{"num_hidden_layers": 14, "hidden_size": 192, "num_attention_heads": 6, "num_key_value_heads": 1, "head_dim": 32, "intermediate_size": 512, "vocab_size": 1531, "hidden_act": "geglu", "norm": "rmsnorm", "norm_place": "pre", "norm_eps": 1e-06, "positions": "rope", "rope_theta": 10000.0, "rope_fraction": 1.0, "qk_norm": false, "attn_scale": 0.177, "bias": "none", "tie_word_embeddings": false, "parallel_block": false, "init": "uniform", "init_std_qkv": 0.04, "init_std_o": 0.0496, "init_std_up": 0.0572, "init_std_down": 0.0572, "optimizer": "soap_variant", "learning_rate": 0.00614, "weight_decay": 0.0, "lr_head": 0.00719, "max_grad_norm": 0.5, "warmup_steps": 200, "schedule": "wsd", "decay_fraction": 1.0, "decay_shape": "linear", "final_lr_fraction": 0.0, "batch_tokens": 32768, "max_seq_len": 1024, "doc_mask": true, "train_tokens": 153500000, "max_steps": 4685, "dataset": "wikipedia_en"}
Each number is 128 + 32 x the weight over the matrix's rms, rounded and kept within 0 to 255. Layers, rows and columns count from 0. Numbers have three digits each.

# q: layer 2 attention query, 192x192, rms 0.04, rows 0-28,32-60,64-92,96-124,128-155,160-187, columns 0-63
# k: layer 2 attention key, 32x192, rms 0.0403, rows 0-27, columns 0-63
q0:118153122185124104102121136115068093132166158120111100140134098150133122102067121158173119141155120155092146103124078110139126123108159169097133113166109111097175129137088105145109112120107126
q32:127106140137105085189133128123166095101156138167147114123186119118130145156161125157112157114132123104167141144142116108151116139100119151121164078123122129135094148105105132171146133110136149
q64:148124177107113126141131124200135120099130146138109174068162108137117127087178136118133162102058133091153136130153076139116103106130143075115160093118137127161183175191151096067125145118171139
q96:165167104145169083148167136119116132095146173114138117178147140101114145094095083134100118156106091124117145111134119131149127127119087131157109089111136124144108146103124113143153152152127065
q128:091118109167138081143123130140174123134085078163079099157149137181156106182157159155147088121138159163111143088130094129116137105133157101150121107135112108105137131151128162141120142136131112
q160:137143166161106115143104128132094115124137117166128124110148128145153158110114113097102188136193110124130143115100111145141122140093135117103123067114070118123148165101126136105160156162146149
k0:170176119151089181175139206098175116139115121104149121088103093100211179102156117158170127087148147202104098148094155098115161152168136133142107155139163165152095133150128085160116154148110097
q1:118141108124100152142105182144112114149085092156158080096202121130150179078108235116089145116095135104085122138096103183091121161047138130115098156171069059121104095174108147151132165160119163
q33:108131130067157128108153107112133108088157120121163116148170147106135133159123110104171137159132114178124149136159105135127166165143130142110139158136113128145097124127110129097155086131175093
q65:135123113136131100152152145124104078103074091141116117161188089119210161110133114079116143128141091141111115162110143144119155124136174068149116179148080031163122073105090130089097181114121137
q97:089248124140159106193169137129153127101115071185124099134178119095132122094091141110142168090068115144100181146152160118144105070106095141192150168121154124088124081080130072136154107174156048
q129:065160062175081136118099154147110095092137082124096121149166180097139166091106140067158123159158119072075117155135196159079120110126160093209123171146109051129112071163130109092103146182122063
q161:174103133091124057140122151117075103098117120153125113146153082108135181118107160102130133145138111108122128086159132175073158141082200123155110112122083051120100113142080128109144160131128098
k1:162157107154108136167124135144135134123106153123178128126115116083144144229139118203084167136133092176117130155129075090143097163173133064114121085151116131172162132112145118101130120077172111
q2:145160135129105105135123128055084117125102138159118153149154134127169128115107153154116128140127113143102121168119054120081159109087150147157142102154161094106130095132127156138088128081094146
q34:162129156137147158156126140124170092113155161127146176125120112105095119134170096167123096135125152165151145157119146141158145132121104163113111092135124128156085136137090145100115114163126091
q66:132141101109162175096145154106165107108109105121158120153168124158139148157149133119148144141091090110091129078176087119169146114170115144134095115183088128168146102121127140161121152166122063
q98:142199118182099094112136163129158088105146154176179103156124143144140117130092135153114129119124072133138180110126153143144119092120140110163093130125114082133183103131159123123117099134143151
q130:122155083176138141130104157157151129091166139136125136155141130127089168133139093098145099117145119180113090110069127178134140106170162085177147140122120142163108087085107154097173172180139124
q162:146121158127091087164145135111122119124194136137125093109124127131084102120122119150103150162203122161080149115144113182152087128101166131182101068101074086105131098118127137125106187130170066
k2:127141139186124154186129161108172133167098134107126126063125111125198128071155098132121098145128159215037149129142132064073134142105099180157117160143111153112124120179137124113115097174192099
q3:106124096155134117138144132123118113113143102089087129111115087112145109109132130151119125119121123144106142117118136118157116137117139164103123114116139105119113130132073043103119096138077144
q35:141111126135133150139147125098151054127160153137114164163102162136121121127184085142126151137141118099144120161117106102142122136130118128107141132148129118148081121099061145088135121165142119
q67:111120134140115111117137177089130098053139119176162095134144113100098113132133161107142157125168098197154194127122087136177197131130135100103144147166129142154130095087110069100102146127135142
q99:113158100103122099168135135142075127111149140136197146144154058098145155100106152141086163107183099175113124136132095137112148118113130075155071144136173156116175118070137118117138132092108109
q131:154138117144148140098121109115153149122143121153115127176147119114125124128136140109127138106178115185121135166107123130117088096163197137129107132109142101148147133085146090103138134188156115
q163:174150164126109118133101149090113127061155152135117144138138149109098140130130159073134147134136135154127125140128136088094135075117137146122082088135096147173116119117144163141141147147149103
k3:105126163131086120171167193117139172110112133107140075088106080117169167181120086158093106140121113169109207142071161143124085131084129129181060125102120091084097105148156121134118149113105134
q4:147128141132138120150196130122160157131129146078084139167141116103175114110137147106121111080120140067076130172114155144097181085153134162065067194125179118128128156127033094117114040152120151
q36:125139109139144142134117117106130150147120083136138138150079143118164152118154123154129123089094190088157052146101140134083081072144117089098175122086100144126148131156079067140077136126095123
q68:074151132094138148078076179076151121094116103152126085076117124138043137180133129143166123138178107204159105108153092145144230167194102131108138122155154116070221197101152147187103129178112140
q100:146094168069143179109144122129157139125038108122175116141130101107124137132116163165130168131126140112119102104143110172104178118139166130109080116156154147077184106112138093147119144191119141
q132:145144055078153143094155105148117120103152118154117109121158088118096178138104124101166099107196138171140144210094150079076183161103222162121060171132143127125185169135158128119115137131090115
q164:117167131103132132108139123132083164130139209158135047094115106138085091137176160094125121185137175132175128187113135097141144122173102120126103146072124140130103151129107172119068130108065151
k4:149099137091115145126055131117159173120149121146171073157133148126139141068135129172131099118091129119165124109120184209191140088111156149102182154162056118205116141087139127177181135073128091
q5:135067129106143159143142114114119127168130141161157149103141115126159086094119095133163085141159178107122120103135198120118133104091121135125091094108115160122113134111155154147151140138232092
q37:160093119127146135107144089167104123131098105103107108081107130158171142121090130077147150088077145128113182117139142143124098100114155112141085170107070149125185075132140150180125135114169083
q69:124081123132157099160096124113128150185132099167098139098145135092148115137119131069155145110125160127131152110066167176064097132115127117100151122132106078101161173115178150180112096095214152
q101:130108137135124196099073096156081135076154103158162177149121085150182109117137128057147108156138145117171063146155139157113148101075149081110111111153143142075129157133138127168153103076137113
q133:112057123107121154119164120135087158148145107133105116096129149214156077114183157085092119121094114109134122132148187076094126190134080126074105082051143126168110120127116144146127138100129140
q165:150146093182148184096130122129181188125086139117160116142131137115158096077127162144138095112081169107148110150099118147096099118138118159150090148143116110080158160145146086102127092122126098
k5:051158144141111159090168121150090126101118141074119075151153196113053098111109066117127087105136117067131108126155081091125094177111098125131156112106090159101118133122078084103147216126173167
q6:161111077198103080115136097107066130120093145132124093139152090114110119152116133178106104164233158086141065102118148094166174130067181199102147120092185137139095122187148099238168084148118132
q38:102145108069060120173143160098106121118099158145076128121156105164132153097132173106039151182146152094123141100074117129147167131188170182097078099111123126211086152174082087135120135120121098
q70:128105139098147078149113137082180134161137165140119078104174175147102155137111155146124157113131131114130153133126043146137135141151144096140154113111183137220163092141095090119157083115119058
q102:097115110086126144108141125119138072134158098197134172159129153138107112112148111094158208138144118111105127124112077192191112083118070117141105067089127107202111135167096118067136143077155100
q134:185115097129141124167138190101132126113147094151140089123172161092138137124186122160139139126072112124094103119129106160178152068128093191160156153112112134133102112137133164165131121162090143
q166:122134115068084124153086152101190156057123156123105099101076162146104166073128104127107149142182134111145117079103089142133094150137153212116106121113118124144116097096138119060094082131142125
k6:139180103187108098164130161117122140097163164131120077139060069086138140175161088166073064085131118130149098106122140129111145123133121109112114144181078148099114172146116101137172115159137117
q7:137148100037129144139131148098149075139142164153128182136166122157126161095116113198136163161124133149142135125084088153084099130193116140172150134107147085200187095152200139153114161128135145
q39:096126114125117120110130144112091120143137131165139111140129139153148135162153144161087195108103097170107092197176112092110149212136159082159085133160124133141124093093111153103099181135089120
q71:130126140150149166177139167130138108158159130164125137145075131190175165158164156180131086132127129089099107141152130121169124133130092121147141121159139081134111133159099093080115159071115141
q103:142154147080081126141136141097136135067148130159111081156138091129093229104121159154111063154161054124152162137160144133109146131128144192180125144201160131107163166114080114099089100090092117
q135:164139077117118073147112123164167182157143098140138130127135097150168137198160179157174088073150114204124132073105120165132111124166134091132128078043109190170084088151122144155144073109173120
q167:094081145151129083167131178052169157153130160185122138125166143165125170143128094140076100096167099134111095095150182119109121169100142171193148081111151123177187145107115098113101120147117203
k7:159205149095142118123093107141072157109082100136066091092188058152199082133103131147037120134175161115144137159118154143092118114111095139119110155094170142135136109174118111134142091127177175
q8:085131107157133112089116110152105032165139148132102120167085163117111104168075117039092081120062161162101118167081195047088108148092110054116192150139150104091156190119101135121182148184123128
q40:120156112118174055093120114176104106157155095063155122098108160112155097178142119098143096170181167153088079155149150119165154138040142135127164149120115106128123148111124150149112182096173123
q72:138079122132153081132151093166088051130149132108132132095085123107139110149097143124075145143134130142104135120105118160100162108115117138070164141066159119110138172093144133122097142120161138
q104:150138198147171122121105139132089119147185158113136184105129205143122156152140135085153082168119145100141150194179188092119183122048109164115132138146099119082138162109139153093141152108145103
q136:053124096154138147106101100169130132091116118096119193138103173177104098145149116118087112084088146163126160165120173113139144169091090063136143169123119137147096144124144134136186135150106158
q168:120065084173139102084185144150083098138127170091146130155125164090136130143140154105189104144157127148134181178122103158100172150094107135083110171102123149145184159114101098129126154145170109
k8:147112190153087176120114092104128162078113115068119129101077145127145000160106091112112123123115143095142144094121080131109215126108153105165174101157144108138130172066179130128179132151137140
q9:091156110152127175183098084130143112195118132120127130154120075129062143128108130103070111111071111096153084166094136124116147160128106088157089165097150128109177098097109051112128181175177123
q41:132151082133117115122095173124127133136116156107116148128133151140153135175124143119147110117118141148138136152144109194073112135150099147076072165124152134147134138201112143118056161061116151
q73:119128151077068135139108123113166112187151095095137094136178142241070127159137186164129106142111143151149149138104142158132179123130098150094122191103231137120145078168097106185112207139096156
q105:155154041178144056175122125102149102171109136132113158070124089149132121114042142112132091079095147132095153175151183121155092132151157129133128128154120141109095104138151027210136110155085118
q137:180177101130127167136121081099079109151140101142165137071166173090109098202163099071185098123172148175128087167116128117140138124106120143130111128099151175111044151072128188113170210179103079
q169:087089106181163152208121136154116186121092101108117148118130109140163113133105178052121130130101074113106127137167123147072159121168116168126122141110167109131120077166043136130129231124091154
k9:124171121151117078122117080144100145034150154122104121147172174106122094147135100127178183117120143096065151142194096140184106124041159142151063142133145147104118129049141146154218107137132079
q10:173187084093096145145127076132116117102081066142155132066112144095177137183104191216113200102095100131062115171164086184173137143212134098138104182073111103101104062142117166107144104122131161
q42:147073110114124179109140187159165150118198179118129126129169086140099124140147132148128074121127102181062126127131120111095107057119128115108124130169140093167086139095094129134050112146150112
q74:094132108179168130132113120150140100121156156139112116106150138109134156161177196143114126120125130147146127141110104125110120136151141093135148145146154159132079089181181098113103083155134143
q106:156152116103149136129111185139147108089154083126099175092124070138138139132083166095114139110151105201104167136155110062103110142164177166083089124155095109155055081113161106095140109084158089
q138:127137081114127154092132147155213080120116037098172137125173100163158175102135107167157148118110057155145092131153154087105062124126141115128090130122129138163119101119153124125127100122138110
q170:112124086124126134159153123147081142093142152138092138138173112092156120159107165153140142152156106171094103109135072175068133092141177104137097161153144102165134149119161060081068127147144089
k10:054161147098189091184091141143111100123153081169104078124105073142113186113186106212128175115219070130072151116093097170105166092144101200100095089128116132147105080152146083117139152136131146
q11:118062131201141161148092168153095105099119122134040178075149126081111143086178082085152179225141120166177118077040106170081057109126095050074174114104174122085166214151152143133075088122089097
q43:077092112150170169143091100112081200143153142168119180125125141110084133079069143111115119181172213160158093164147120113094156109054139175151108103160135101150157088140158117128107077151157094
q75:037120171126154137185092113113116077150099087108165091140184125147054053118113105145109145103105123129132122105125143074104148086081103143112197128083139138155181103078135088123131065116139143
q107:111103078173188167129102180094127120167119190082145107128117165151124114124101070107147084131133152091143171099103147054092112139129132084155148131123150127136122108142121108127137065141132123
q139:120121169118115128104149153145109109175134206164126163084096133153085147104178161150121138156100166153135159133064117052170134126125119085124156112067194162196073124143155175148143115074184152
q171:079055141171157143133097131139163149054173100147177163144138139132156099079118135082112135136185175185118103176086069115150123119106077151125185100049140118135172115112136125180111095113151170
k11:142141159147140141094113189138150142139167127127187128081080087143152179100136130199161113108156110069080137142092086121172126122160065097101086100070080113132127098155141124117137135149107134
q12:113145126190163100144175126168116177105113115130103136111126231148190126105121083075163177099144107100072129136145135188134145128139143130123103113131117114109138150141174136166180132146134149
q44:108098097158129128088155044107082147077132094169081175163165182087130094155135110139136161160104127155115115118161150153131180113063120098130112169139107162055198162128094125138113133107105144
q76:141171151144102165072112141070150188156131137090089192172156150068087078140111107109152111156143203159131095162253129085148137163106160117133093147176107171084127114128099125059113080161163209
q108:115096132090165134169086123129152109140136135084150136096134156102138114113107135075154135075158126136148150088090101110088130096113157094164147133179068119189094153097167138102128108114122147
q140:092111064133161147073135129051131084110114068146193158067118150108155105119080175131084155163128086125150148113144127120106119096183109143119201104182161067188164145121185109128104168156136118
q172:135121161141166139116169106147115117127080099160097165151132150132163142182074163143146154148120175079116126130168122131119163104103176117124161127188097146109092159075140047108078151197106219
k12:140136131095101158179118137124141096047143178106124070117127103085132121116120142128144121146138132123124106130077166107143146131131125089138168138085154142095153167122093108179093174101161052
q13:122092140150125132148177157142154127110149089069109116139098152082098079176151138171113089133105168087141131125147192159063100154106111123141048137091140111167107042163139110146124092140080091
q45:194066155098135123124169176101218155098118142122094144074132143145117157116128131178196083149177100110118211155161129156136121090095118162125105134174160093082180150088127100158119145144077109
q77:138112121072107109111175140037143148133118154098102144143134078106190116120153129141149076120108149119122156156148143197068178049107139177116075164097102093098110087112139141121180178158111101
q109:200175174147146141077125158112111139098156201190098094112146142182085147172119070151203164113160137126167111159131127129113122127070148190159127170036146119178091163108156153183123115132118110
q141:142159194212136213140069203180162094143087086189143129140118182119107163061147104106153159134106102094116108144125116171147131137064136156163070123153151169155139190150132148124117126118117139
q173:082103144101188207151170168140132197146118123140146146107172179149125142133162095123144131105155178085163104155081129189100114000154105155135111132079119126161139150066116119098113088194153095
k13:134193122107120066118138091150117156149145150192124143147150142156120126157187138045087122118154132138082136133184136070065090138139117130136133065101163148133139132131168123097134172108123117
q14:191120139167083102127151055129148110127126129158145068153110137124123161152117122138158150148154073097129126179127163164101114173140069148117154129105130097085146097160100113081099164123093112
q46:066137136068071064117153109102090083123125057124145157116108129224127144128054141074131135061132088080125104128119162110137149126168076172165132051123097085153080089165132093054106150148041109
q78:067128175048140102181098098150157091160165159122210139107113149211187152140070119143201125075155048120116113121112177134176146082160131177102159051090159057168168123153083123132112163119010127
q110:101171169051109092143104069164076086119178106097117127107148138148131082122099159093158134151146127120121107129122097190126138153214164076147201120114164097087109078121180107094128122125137139
q142:095106113131145111120119103101099156128184132145152133126107163089133082121052153156117125112111137120105138157132068145075160139074164129154110142133098097043122122126128168071129186184150138
q174:111086130166113106179099076145155128168176103087172129109065100154197134201039157157110155114086100067135144160126180155162154107193137133132167136111151087122089074162105040134157138165079141
k14:135159077102098102163159142184144080155118148095125060078108066175210106205136141139113190167135141204149148086116144068099122125190070168149113134154112103112081143110149140131183168137135115
q15:038133149214116155100088061139107122122145142167095127110134124142079117154115128096114131208159077165158124123156105149115149092141084080148057174160123141120110124145173093098131123165093120
q47:138134165125191190080120122089153154136104163135146092090117160081076120109140070109114140191113181174190141180157095189160102109041139081128119166177150163098125062145154133096146089115137151
q79:131133157094108213096105123153113166096081153206133072094200175152144134132107090074156190185136102139099099110134089134104149115104111113116113153134094158135124197147135123094161122120141126
q111:137175165127138201166105058138169134150091119155119105099120112075134169071154128124102122083128152151161095091147108137094168181142147037150088122113160115140126106064139084086188134169150159
q143:149097128099158116051162093089115149185096119136159145155138128112139156095076126140133101101118116151127101166176114080149086099182108168142156145159164167145106088161174093107120200095052179
q175:076171185177109227068102094125092107111159096119140084115136055184097102176123052109078145159135114165085099129177074138096142165111182122211139183152140157139085128200142138062142130147108136
k15:087121072134124128092131180164130112179170079137092201165103127152108095117106159105135155153098152079141136074133124112147120190126171133076126171170178147190142175147060138114172160094130126
q16:150075194129135116123124143144152135151122144109160108126130084134082122134134141077141125134121145090104112073180192112146099093143161087119104128118172176098165106125133122096131147115179152
q48:143081109042126058108142140138106180160077097057093078131069132120128134134033108089150118125147109130045111070150183146108148045121178117154126181115123098092223042183187144161122132077095142
q80:101131133130178127133120105106104193152112127117070096124145110087093097120119110115188114148146110118154142158131155126112119138106117131111128131116157133130200152141139179094116117139108133
q112:156100199136106153049090129179140134168113143107034126074127181152127070190207145071107139118183218136150079090094101103126163141127164109084171166122113136123106110117177192089149137179112201
q144:162113125071060097087155158150072142151069133096078089095135088145070086082116123126145161151102134095141133152155170083117117197084175115078120085158164125138152131084155136128083105091056131
q176:084139122116154165104178108117120129124075111127131168144085145139162085097138147128167096128081129129168145146117128108090148106159087099107158154112147149134087148100149150142138066090171149
k16:149139106099173115123111089139169119115138140156136124147167104121093135112118149112103139061112124100145114130113113153175110107118091138133140106124129117101176134094088090159142108117109142
q17:128105136081113146131120081132155108129073137079146144079135141095119155134128107123108149171078136149167129101118177102160112092125096102119156131099176141160136143158152132144158121113122127
q49:145108109133143086119173111162115113119120121124103116105164126159131098164127137151120128141120078083144108112159142091116118146078116138174104111122142114134196222088107106153159099136131071
q81:101161114114137117105145162109098139133133049110135174089119118134091090113142166081155082149132110137152113088155158151092112158160092133093131158138100129128127181084082058101077138076122176
q113:136119159156152098091150106086109115100083164125143103126095100151125145136087185104171140109199147151136115119133078115147124177145137128140139150124108177082143134166155127143147128138120122
q145:086118174099162091056171202176194167195108173162100155126146090130121127088074180116164162166146117139178177139132108121127128160123119098177117098086142159071121174092138164094098126182102140
q177:141098074175130104087154148112100176120145098106126129120086142138127111128107144120153148144123115086187118127136112089129146115137125162133119138155141134121074122167118101105185157099092106
k17:145166139087146150119102096152150088134140131179108116123128134123141117107151077119135191155084151120079100151136130124106135077174095157106113169155156085085103108147104121133075129128105123
q18:123142127160104102116148092150108112098135105114103097121130132089141133127097125164129147147104104134117180088123113116116174109128153126133141112151134131132090146168085180127124137142088133
q50:114133155141132123171114131102116108133189148150139120160118174161110119107158109161136125143132107136154151119069129100172106129080159141144136102109104109141116124086083129153105120166142117
q82:136135173118110125134137166186164132130165109151150123114127136153102166126128123150122139119121129110121173123099142105145113126112122107112105071144150143119163119129087132142144126131096129
q114:166088127134102089149165140128154096149110166123154121131128136115115102087114117141091145121136121119139101106116111139151098147119134115121141126115121144136106101117124089129118156163156157
q146:085112083127120098103153113113109124145157142149107196147105138111143171166167108142099132135124154161117119138078087144115115120132167098140141107153100129088107136094116128116100133136128179
q178:135129127162103103151119117132119116091177100141063107104142133143115161156152121100088149160171108117117149078086159118158130132124160144093151096135139114092114096137133098129114131131135131
k18:123136159154076167172043151098200144179118105153172117100170089117179161088103114145175151133092125156110141141191140140181170170124155172070077164167101114124119174070140115145131173118125082
q19:193160090206126117099142084118079156134117168077126110173085103146139104091114128103117180126134159109143144151132035105162123128106134137103142112149146097116087114149129136128108105214177141
q51:150170129141093110151130107073119098129164111158129114133161140169129140081153183144136170129150143114156136128144151052145128143113148133119152080151127129118107156114097078163139137140170166
q83:127100119149106111146116126134102095094168156117115115134143159141087087148161124175120122076150092174108113119141108092178184135153069138125169139101113168113119137125165113128080126103101125
q115:102134082120134146158183151152087104125151126117145164128154097126099190096136119115093148096074129109095126078129156113148082098166132153153110084174133123121109060142095083165148123154125136
q147:134135125123115135132143135125125114124138131155132119156088128159182140126079149105093131131105147150117080154077139146098093121176182104119102104113118166112060123092133152181126123149135187
q179:132136138142157100147073123136166142139102172128129127131123117172154126140080148125141116114111100138085152138154125112165142179113051114121105090165152153114138148114137139129138131175132146
k19:126133105052107090097187136112119115125172160126118139141109165110121135116114150163172110170116118160188096120130089107112108149135132130108120111134145129100138117096117135123133141120098085
q20:076164108110123095168093091052112125093145148138124156160089186160192162079132097142051142111159106103123097133134078153098089126092101135148167126133132119140139118166094146088134117148106053
q52:061181152110157113117099131147106094095112117119122131134117145116079107161146159166129120118101184167104137144130139138172152212123111105138159083176139155140125113143154110090136111092209193
q84:150147051135146120085138086101098154150151148148143130189136122143107108191100128145094125142102132135087115087151124124146085168110117144124085108135089093106074147151151125118077148084096119
q116:173180109193128121162166140170152033121101155128116168148070142163135158120137107164114112143080102090159090075123183118147109113156199078105113101089118138140062073145112092191118119162125166
q148:108160134132135102160143158100185154102113157137181135113101128111124131132096088118097118148087099133103127078111146161124099131130114066194146151123103105152108158058128172116158093160191120
q180:133150111183065096125171161107147097153148118158152104153107115161091087087113176134117144125146132119085111073126114166161142185091116135095107091077148088087137082172156125105189148088132095
k20:147160181125075147145101145116192103202140105125060171069170070171134151171172124084121138132134154143112174106152111068142121096195126164088125187158110119186090113106061120127070098172144119
q21:145141179059153148134105162178168136187089116138109206127166128120133180081100153162163138124130122153149146111137134127079120142123130120134162135152121139134157060121143121112082133078138098
q53:139108065129168157094125101152101100126075097090103122088095118114117106130137090139156132137114171104099152155115089146101142132130091116143166121151134114113131100197116119076146092109155136
q85:099094059089138107145120126139050130158099097112137159152107141111167102107136134096081118176123136115125151071077126095087120122118154107137160133107138110077108106169118143095099155133167134
q117:120146144184156131098165136168097160149110143131119111073157102114152143134130125123135161102131152141121138161111162172125154123174180105208130195146114146187138089119168146133107096107098179
q149:181100167122133147114119113181178154118071115110176153120125100114105084121116122132089136089098126178122130117122140127127105106112110113159167114122151112130163110130158127112149169085141145
q181:132129107119146116102118110174090115126059131074190190099145111174163105119069147106153110167120119141066162125151128150103115115132084101132147079137168134108129136159158124148137132090127110
k21:144148172132154114131122168126113126065134133118049132193137111114074133143100152148141101112108135162104072119085135124113145129117102146141132111088117155114155157150088176129134114105134157
q22:094132094143115107175133085109151150166153075152133134148162098109157113107078121170113190130157161100108125094149162112133189143086145130112045155098144130177192100116146104156116142093096085
q54:118106123145151145136107110154078111105128168113127137146155148197101156088143084095123132083120140154093144109132101144128114148127142146152049172147145144120134131088106110125071155169121101
q86:055157135134129080124133148100104141165138121172112161173133090184139143123169157137124095194179179113098082123153159125136114169111186127103153172122132121100132111109129142119132195133088138
q118:094121122136117103136105121190150093115071110135141116151112124159114111140124126140124134124194183089126074153142164137132156122108213131156160178103150126139129073155153112135128140094152169
q150:140120050092117130168104159118079142131074072150163038100162126089101124141160131083073079132069114130118101045149169210107124160159127156127100110123063132136098099145104194062124109111125101
q182:132142110146103079119104146118107132074188173128097100141157151176112137114111101135161143173116167136151107075131142133133081101123099124135127164117142138126152127176153105182067129089056147
k22:136142128144150135104092159161042124108070122069110137145137131090136176153080199123159139077168116092152144175139125123105122141141087078162118095115124117139151112101077130128138110129078135
q23:120100138171098103126138090180056133106144140120152171131096097132123137147141129158131126133098152151146173151109202198166113177114097168112126176102110136082112174153186122130188094151186206
q55:166091108157223123111172150123139126122183162186120149139188122059156096083094103111152106134109140123094129169160139126126137088068142106131100103175113194161186141099126177106145139137083111
q87:094171109152160099135109124129144106165139082115137105148157129103146128163114122121130069096049121095102136125098179119125157164089132149115142142128143176154150159188141188088183142116139103
q119:128140140133148124120126152102194134134169106090115176126128008103152080168114100124142133199072149128115154125128137128103136132091157105114095074194114165069097130148133128146101076098091162
q151:147135160129168160084165132181148122096119134150093218117053140172115108138131108153146137160129114089167087156117101153147105162084147149149101037098144153178149151121173116109100169117081160
q183:128133162161172152154141106155095157137166113147184129101178143105144106128118109100145113121098120126121131186164175114087149084076050103111146139125122168032186174121118121107159129145155090
k23:139130177156100087065143093139053118200163137037136144134125130100053098091123137100164124047174133087118190125124104109133141095099117101108165122114167126117212123114105134160101214136196150
q24:186125082130114194063191091083149112146128181099165111114138091133146070099169134122114149139103165173137157057099089100154146145156161131156140088154094080120114147174133149167151154094140128
q56:121080135077156106082146129145102207140165151112170120154081188082164090130170159118125173164137104216172095119089136046102098091113136106114114123126086115121121113205136126176143113145128089
q88:139092087133110129089164095159066187145204182122179105115107097203142072120134138179127085128085162138110160121147137117121139120146123139158090076103134147165097169145065139131104135126153132
q120:211095161164171094102173080110168154131191132163111099094085198069146102134145155148144114086134123124169092130101123119120084129144118094182172140142109083140128166186108212175129094131113093
q152:133132145184193074110102143230116147171177222094129104144133151103178066100129120115151031168045073147151182156095167109163100121155090177142181106092094119131120138176094152144125102154149103
q184:126119101150142117113143088172119127141146126137140156119091140129142099074118125146159114138100122060144141140097105097132093173132123144119123112072108072152118179255113133154151106158193099
k24:146120212102137173165159192163204004216176144107104115147175138149159198133129119126208152085175117132102144176133181109126130145092115150130132171142140160109110131160137052102094126164162119
q25:158140061087139083109142088133152126171134062060217177120115166066125109143126156104110094144128137116136136189192127148138185152165136075147103132193127149062097119103082141101134182140135121
q57:134056087117148122115136174173137197129131099131203147136113193105118146172076107082115085174032191135125162137138107080112119154016121142118127212126150171096178205089064204205179139110061107
q89:150098089215182134117136066116066108140163158126160156116123142103103088114122177109173092160113179152170201119123189134101157140120144100175084132129119154093166178047149183123183199108089094
q121:150106100153132149053128088127151189136124137151100141163112228135077125128095095068169095156117108159114150159128176108157160156099178147109129149182109129138145181120140184102184136098150189
q153:137111113026104106132175173181177127157124109113088126190147186199199158075149161039177098129151137102164164136088104107109137137099149147129099179196100125080184165148082161174145112095115148
q185:122081093115117131102142099093106109155181154130156241138181128076117103081143071100212081182104159100098151172117098139100160145042119088143093176113108136129187221115096156167196175062156116
k25:136112048128155114097138068173083160090080089108132110067124125029198119111101123114152117098158136110103142145142167116117108156152185146119149182132141105127172148140079129126141082155104137
q26:087124107138103163140081073091184159199154063080114120180041098100153149151135083134052122136127223181131080101094133133095122093114110123159134133124104051137152066173116070162137119191148082
q58:080183154154160167119098115105146097170111150175106081139124142199117153096163047084071185172157132160181064148081114108143146178110138113165120166146118102119119086154113090136166108170117166
q90:116170139141129114122079102064172142191148138119120047121097097183122097113129098113114130157136126114166161123099107139177120165069173130125138177151141118177093116107136107103099138139109072
q122:144141134127145094117062167100180165101175141143161128153062165129074185127143068158146127171115144178187189149137158144144131060092128153161149105175131152116079051177143162123098077091161126
q154:126130057112180085146103136086175141119145097154125193189207158137162180077198124115194084108124096140147192114084118165188114108107070144154087156133124164116156128126115090157174107154105155
q186:165123116128093081076148176083092068137159155124107104111103096151103114174202114169144125174176194130103165104199080166096125137101135138138122148159146107099087108142089065111138113098159163
k26:117091096152171145055157122164129093057144136105167158165154111120109110118096165059134152081126060063156151142154145120091149105105146195102150166126165142171180156143144150080095088129090140
q27:143151124043141182148118138109126155111096140149144132146135112102079129094094112064168085158141098207145109126137069175110156166122154144108160185199151133090177142162090121155135158099095099
q59:118145104147126164159170139201134155074076179097126072107151149134178054162057204158111147164127164174155055119158134119114119171196178106103090139125131146132040186108111125109137151106120125
q91:172126078081105152089185131146118115152069153160133088151124081132112059120121185188116072087145195181146120131107124160076164080121188092106106142175073117123068127116109162156134192139141129
q123:108156091123172165187091055142103121125114128123062092118155122124142147135074205119180189172117114150135128137121029106078056131131194164086134156137120136145124132081167098104092127156164121
q155:129111158149161187111106174131147128153082133164160113140139177179089116146199134103092107125137132146202139145166163086150135133085100120166212111132112137174183126142136145127143165094054162
q187:107145105126115125138178124174101161116101129101122112114152136152136108143134153138105113140112113140141055075093139139117106111122173056062140132120160089154134061116123134130097151076200135
k27:124131119150111167088125174141094096091126128118090160134149106097129068127157088108162179106115110120086111199130163104144134116118152110109159118104112186084149101119168092141113137147200178
q28:164114091142106147107089144181113128153123131163083190144159133072120122126075135166138118096111179150158108108097173106167146070151192116098115115106157179109104115047117152165137138144169095
q60:146088165142141161113102120142040096137100144073140120130170121120121138136134169180210183153136100155095177113155078169079148157107155073105149114117075134076106101143180192183182149117089130
q92:063118128130155127172113141135129131117065165103090094088188162182120125132154145101176105176131147090116097103130168116089051141118200198141172098074161116126124128076101164137100175043131106
q124:044111130160139156123184095129185094140109113144101096144157141124136108134167116191102191192159150070119077115098129144144173181137155091153151097174150114033135080122122129161083164183101181